Weights of a small transformer language model.
Size: 9 layers, 4 heads of 32, MLP 640 tanh GELU, vocabulary 1024, 2.34M parameters.
Training: a variant of Muon for these matrices, 149M tokens, 9368 steps.
Each number is 500 + 25 x the weight over its row's rms, rounded and kept within 0 to 999. Layers, rows and columns count from 0. Numbers have three digits each. The size before them is the row's rms in percent of the matrix's.

# layer 5 MLP up, 640x128, rms 0.0822, rows 0-99, columns 0-63
102:473551464484500536472536460514487478483529521482483462482494514503439502503501483511513509508483508466476471489488547461483515503477489483469498511496531505508414512489476469499494484450521502
089:454502542500506479496525497525504443498526495552511516515473531459521539473509522525494526477548503485507533506527516487493475491448556539510493472511493498498507524474520528497474460520521524
112:498526524454509509505509508505493476510507528490468519538494464571518460545509506520487530485543467440467483522490504477463446478502477478485479510534532495519483464494555468470490539493501491
102:512508497489499491478517463531513493565462488547471510516481505514483504519478493496545463527491518484562471472524519531458543511490516491467500494548503458528494518504490502484463571514467488
100:501522480502467516550518483470500475519464484492507456480460451498505512488496467490478484484514521536519538480464510561536512510489467521527504536527499499473538456489471494489452493510480498
111:540503532495538518524485502489494536488467510497518510503528462543488485510468489535470545514525513471521495511484464502498486502504477491494503488418457542511496539507521486465467504531507475
098:505503502462490499532526485494456478490520480510528507491488453538538486459494486518530534501490474457462527445473444495472500507486490532503464506474491500486475537499469488489491481514495506
103:499531503485487469481510515524513511480467526491531542537556496469482502468463540515506498488509497507483487491478489475486483482471498486525489541533474443513492535447500508475529475506472514
085:489523510481489458487513491470481519532506540495508534441515511491519495508484494520527504534549455496515491489503528539486507489512503525499495547493515482485509499538534492504519482464513489
099:458522488489491472497469485535535520489546513465527466493522557505504513468502517517499460484514487477480481503525482523491513496466505473455496548523481550507515463485474490486490501514521530
091:484542543491489482550564515481549553504489491529524530473537479505526479517524494474490512518464510521500526487495498497495525491504486525528469524515511486493535490521489484451486480516510477
105:502471502524506513539539495512524519492449479494480524525507555510488453528485461499489490468502509487507516511492501491494558506487510508516521481510500495526490486502460518474471494526502512
092:519521503553498470504466515494523493493504494486522460465508523488518473486486497469511474496501513457461536481485555498522502490517482496501503494496553492545516534472514520447468505548516527
086:496487493538469508556521484507481471495479487431500496519486471463556500537452502513552508496496547502488521487500495548512496479518489506519446469566480503487499529527453525492502493494532478
092:445495514470518471530510517471485530496482479490478525466522558499504514514493571521528461513471521492460503468510515492507481472492454485478500507511505479473479536496521476506467509505499520
108:500519480536491525486502536524526482504498495502467500471496465506453477508475495449442500518480508490471512504510541487465520445536557517468517522534523495527517479503477480513478503494469495
090:489490496533520516503506471492527475474492492488499513509467501490487535533502510482480489502512472498494529452509483521507543470513509496498463543465541529526498439502496513524494529513538469
099:499545513496476511506446495518464466499467476494507546498497461500498548560503443502485507512520551526467500490471492495483482470522505493478514536511489550486505491524559486512494461474539496
098:433508491507481503510474536541499503535551474532483507471493486495470527491484442477535494519531508486494490495546529494532504487529508535460505493491501508524527541476464478479483534547528521
100:526567493518484493558478518495524449512522491484491511502505476518521508498527506503522471496475478470530494483500463515517486478472559473508472489493455531506490493489463522529526462491515458
099:490482477503531479493468491490492516533504474474528495552466527494501498472491501495496505530491472517461520499466485493430480487509530507572517507481516501492486497530555500524476475522517506
101:471489557494523541506558509526522465505493487499497494472442433482468528506491520533481477499506489494493522521450535506470487522477480501524451509504471500526472494499505513479464521544474530
100:490488466539481519469519508517541496498496493523484518492498469494464474481486468533488492533495470500473484532537520498518521472507484469498487496519507550495489526510526501514524484555508507
099:444503517520480500513472539471532442499476469469514463525510522495511518506481529529506480477483501508482504510506533517511518499514513522495527518491543488506486503494509445498445516495459504
099:506500444497461461549516557469452515504465487483496514510502525554460544511508522521489507500500511523468496486500502494518515489490456528496480533462484529520480511481493481497521474548513478
112:503525502535525484508492463504520477466490479507509551462501497494458468494501465465470464524503490493480518506507508481486518523524544538478509496484505552549492475517528580493521521486451530
099:495499506488477463570481464542524507478494519488477500434484475501527534527507495500482525489478532493567526511495532519490497481480483522528522513491480474513516525534506539462500461470502476
098:524499488495515474517476476535533521496475512481511472489512496530465519513501486466494482515542498497497491524536494558515514516442501540505537473484476495558534516570522478511477542487492511
106:460488509511483516495512494529505506461503512493532546456507538539470514478503536484490472448534494512513476479487475468461490497512483535542511540465482485495512500543475476498470510461547490
102:494479517529497504524494507469502474473522455488525480498528547516453433469480538480500490490508540454505440557516471495488521507521490514495481505493485513535514474526538498494525487490482486
097:482481508427490528533485466513475526470474501523533479525494528496530461495517496544502500498542499486531494530502493521486501493522495526550460494446511530508504558510500494497470497480522495
108:483481478517471479542499532512471458499517487478496487492534492502510476507494510499507481572452539521485488535466537502479498468539497477485485529501483528488455512493483508462504471499510498
092:543494517494525477490495547447508550512502481511513459498490505507503454517480512490505482540503484485468534522487485492517466498492485495461541515521468485504510530431510479505528507499507490
105:517484481524442523565523499506499503463534491481497518531494526488540474468560498509474497521489475492495497479477463514510507471528551496484499517503508496503531498516507501506511496473523449
089:484473462558529456536535535491518471479490492491519494434502543481463497524498493504559519522523492481530503497465473498453550523514519485516478486511526472513452555506480512508485508495501503
112:494465456518503518487525489479490454509542521496476530501538530478473500510462476538479479542483493522521513500469477496479547489487511519524524516485520510461494494476505515523485453526505481
100:505475498503509508506461481528531505508523495458534507504504468492545486458497495483501452508504474536512531503487519561457486511509465527504524512478482461479511552475480524516519494463499481
093:514503531462534523510472468498489504496497465477492455509501573502494462550475531490465492512520509517495486518483553469497519462494500508505498446451528504474533547530484491520468501504473536
103:447509477543496500540486521508509470524527481479489479451465527451497541485511520506548491508469527497527511488469524497470528499513473507536481526529501523513507499520483476499519540483467483
097:493488508537538485481497497478469483468543459534511510502512509569496521473495471518501488489529490462512475551514471470502491525492524503526462517496464556538458464493465547508489543512482503
103:541529472472516540527509490511537515485505490476522522520508462508480501494485520531483471526507460484469488491474502510536526480504508514451478519516515468484476529458546457484512478481554470
100:497525518441537505472455508538507525486528486526491518494488505495530502452506460503473470444521487487503511491485537485519498501492506535502535513510514531501494543453531463473518511482476493
108:534518489528490523498521505487538528510508510535500507522515515498477465511439498533513492478469514509488530454472544513508538477489499521492558513496527525485457494457484520520484517492500456
097:542541485528461492501519482496510483509489518499493525458500440500511529492475519457510473535525459489496497523497492533506518521491517467501520525455521491532501498501448533514505504508463492
102:493503470540491499486498523500487492488480515482460538465562498461474453475514477480514459499495542523430501484499523462497552549489490499530479520474471476547476539539497485515492535522517529
106:497537509506475463522501493530547513478476487459500476486558450509511455471514546507525491472439526465436516473504502479540498493520462500456475523494510474503506472497483505528545493457460500
106:527478483513472522509490486498505501453484468508496503478512484527519542503479536490495510447534498482490449532512465471497517509482485511461511491506488448503501546518475467518504474520472466
085:513514548485547514506491473532495556543488499473582521501521504510525537511470493483509471508476469502535493503476512492477511474506507477476476507508480488533478450504505492511531481485485467
107:504466500513442479556468502478498472514481503470476492460560478483553513527482508525474498502545522493477519495490460547532520469488516528505528491454502491524492525505533517477490520499481513
102:497493509468522494530453486523517477487497525513515497531500490482485471535470514514472496506539496493516579510499508536506499434505512554480502517474521484489521537489511447478485542498501493
107:492519504516489481460501502537537450501492483532557487520511490540542484503512519473493480476504488473507504492540490463501463539517450507501494513494502485522510511456529514499514575474511512
100:492499518499504490509526495467503463521499521500515515468517516499544515506494528545465546501511497484448538481537509497495477468445494473468479518511492503497443530494505522440476505509504506
108:518499510550487485514487531493495480492500527515536470490530542472474465542472463482485475516531483517554464493516460475508524504494515544515502501499514483500478493435480524519471476472530491
101:547537484470459492510496509505513466445517459465533468470490492496556490507509497512470462535495520483516524498521519538489542507475521517544492503494504483516478500477496501530445475499487486
108:517488513492500489462510512468539513467463480475478489509522528530531481507453506482453465547420503533483517536481507515484523479512493533491461529464540467463482496476478475510475535491547491
090:512475520512499483492492497497520490472496518487490489457471469462530514509486474513490517478490443468522490541515436547532494461515511509473466522448519522487501495548567489487481530486512499
105:490476488473459524524490527518517465504491524530506483508520521517506504520471490510513474458507500469535532457472506477483542569448491468521521519467525467529459496484495488495517509463502486
103:545448494524504503502500544465476491527498475529496475491535475517498500529484511517504505514486484475474453494470547497511515515467525472483502452560474537484470502506485476460504498489490483
100:477538453495517489487516467509528446480520509497510476529518479495480470534520478538530500462513455491545520523562559510500514548445519464456511496492474510508490489518503505514489541502486492
103:523560498507517499527500488471511509469500460482504507482471472527469462459485523481481491509518506470518528519484489524527499505491491511511463501451453506520497490504496544493494528536488507
098:517486467466491481468507467553478541448511522444523513515453528516494476494511490456534510546505532505531507480504495504506512508444523494521503495485463491523453486473499504505459461496516514
110:498445450484473469550513509490487521487543492517442499501511508454532497516493546493458474560513499490469503498539515466500544479484509531499475515448515501510474483516488491477524508487520508
108:485499491513494513481533534528539432508550478504515510481527500480494502464511509471495496489500492528503568502503486521517503488507524522483463509448483464499497493494496533482465528509494495
105:541475447492511477475471494520537525484531501499482494517498510540530523530473501455478541508489537475501513520511485480508489473505507472479484495473489485522475565486560495471500521509472542
086:501483508498511426495491462478495514509514526514476526481496518489533448533469506507477494527479519481493477527477477488492486482462511515497486518477446449442495545490524553467475463512488488
106:475444470483476495484507511529512506474504487477517525516511544485478479506499538485458469497497511459523478480469521464492496524564495500514534535503456450511525493450527478552491529517498507
094:469502514524492457468490456501488518492534494525459528472521515533521507521483486504525496497514482490491501506433520517528480541490495471522473573543463501485468429497536476529468494492492526
114:469484526491473527490507536507541543496521541479520453536546522505481498488494466490483513485506491511495540542497524506458532468532459507519489522450487468521530499434516469514485507493491500
099:526502528513525491526493513519498478498463492526495483482524530509510490490491516503490494563484496535479533465510462511510505458515509502488532473494539468503489532534456441502485491500473475
094:504490465454491523510489517507511472475490462502473530487456555535495493540493495473508534488493478486488470473512495537527493478506453498502541494477524487543497506536477510488508520513489515
099:454511485462495518527517482475517495518491507532458520500521503500515468546514499541508501503509448515489501562494490450495505504454560510499451498481510533489433494506478544518464498513520495
099:525481537467498491468481500555545494469482507517499517502506498524499520477523506479515448508475497508500534484460431496432508451499541482540505499475491541498494528504495485537508496509475471
101:485505496474482472571484537500451468496500439525508476486519510474457446501521526489483459490471506507500520519515479489446497519473490464511479520519534542516481536487456483463508474521496486
099:498476498513520487513490492481522467532529551498489498471519522515523513472506506476499491514516497537496510469443501478500519486481515506496479545460518533514523491465514504528495463499447514
100:485503508515495472470493502479512502471521530487536549489494548536539524480496553474509507539476538493442500476505530500458546512506513506532509480479465475514502482528515533499508505494535476
106:475521535490455524528496491547493495502512454517496471505494502462451460510532499483452497512507500507490530525464497468495523469515508473478487526495532504516490480512487482506478492511503502
103:462484482497477501477485440472508484431481511502514489526506526496504507489489518476521481523500528463492520529486521461507486500482502506497507513481533521492476499495502472467499503551526497
098:502518546472478476458545500531510520481516480528526503484498519469444483448461532497481509520468492514477520491481493467508527462467502504473454463504501502516531468470500503540500481504473483
105:524500529530533506502531466525490542472515532508504546525512498477519495521448472548501489476475504484493478494494486540499527500561497549509471450520545530515523484460516483487496497507478471
103:526463471497472500546506512486495520518533471502524452542497534474481465561520472503517469505508473490479485518516502500458530534507439487514439522479509514495525491514508511510487494504473512
105:483485465495504465487537520464478503508535514518462534460522495532491478497525539501493451487531492473520477518492505483437534508441495497490530467516519470526446494527471491497484531529497484
104:495491485532504530471470517494493518475483498468523512462539511531526523537461461501528490548490468545493477545480508501497539515562465492548454516495482489517500523476564464502506517477510514
103:482481516495538558500481531502501467546485475496502531498491514508514471550491522522517500455487479490552488478524510451480515471488522486483528507503515497506464501507514563489503523502484491
100:518496520552535514507484535499488479516509484465528499494488511547494490473521455520489519531483550473436479489523483466481475501481514478542507499488491488490481570551522493494497478498486474
094:515500494482533505497518536512526469469454514499514521475511484537531503468455492497492513485554477475521520502521487525473528479536497483498500490495506496503484548486493443542483475499567482
101:432493488510501541531513487515539494523476492472458540519512504489468552479477476474557526499549496509496495495485479478526515541472498455480514487456496464508511524496498491482487476504519484
100:520528546453500503521501496483495511488509530468488480516500455506508482523459507531529517545501463491521549506444507489476509513499496515515466513511465503505486498509506515520524517499526425
107:491493454496511541505513520492486491487509473497505486538499482486509448537485495487518524496487422503515515483485509450486512495456547493523468446518520523543495493511485513531484523486501511
102:475514495496481466490470514503538527490496457464490514533450489472494505494468459495514482525548483499521461490476494497485544519530523475547479475531473500502526498492506494519515458536490423
091:502463476534495511500478512532488482509498494501490512504507471476525501495497456497488485511519498458505511528491533533513494502483529415495514463461472495486499446482477462545499478471511483
095:498533513489492486528507449470509515504521487481513486497508533517481531470497498479492480475468509552482529536455481515426519464457458519517494494461476544515481534477499483479494501508518519
107:533486482490517499494509495514496490511527502530539475534484494504491541477488485461546459517452509497545531482480461500527486466476504541535465496488483498488487478495508506502478519501489473
086:529490532511547512477518489501546484450488513528538513491512479494501501507467520495524549518520503476488508502480528503451457518461517507450506524537474527466521526486487501510507496518479482
100:476508476533516523498563517535506471514474526471492553480498480518493518506521506537508482467524442495486471504529518465508501471489540545521468474514499481522501513511526472516524440501521521
097:504451522511465505492482584479496522486493504518493514466507515493540465493530513476526471495503481467498473519548514529468504489507529493526480542505488517516537530532505512518508474519500520
095:519520476534470473499532458492502518491530521514513471546469493500485486545502482517540453482503509462497448538504550556475521473535493473512535475514527514504507500521515448491525468540503478
092:492500496516483474515466501515465551497522508478542522509455498524480486463504476518475529533492516489464489494478503511521541486489465519472520544527488458504548484490531482527468508554492502
089:524467537517514516495549525500524467495513496525447510515461542539554509508457503517507506491484442486499539493529497498501505483517479517493485510482489502505478531490494527479492519492514490
098:504539508485490520473521467520541508499497496505510531544508506504498470535488502459564499531501504511522532482442492482518519480513498484494550514493454512530568500504500500530484522521471492
095:507542527551526517506484496533493511555560494528505511486492502528510493533511543519483521501495537478506491490495501496504525535469468512497502550489514481522449526529525504484482495545545485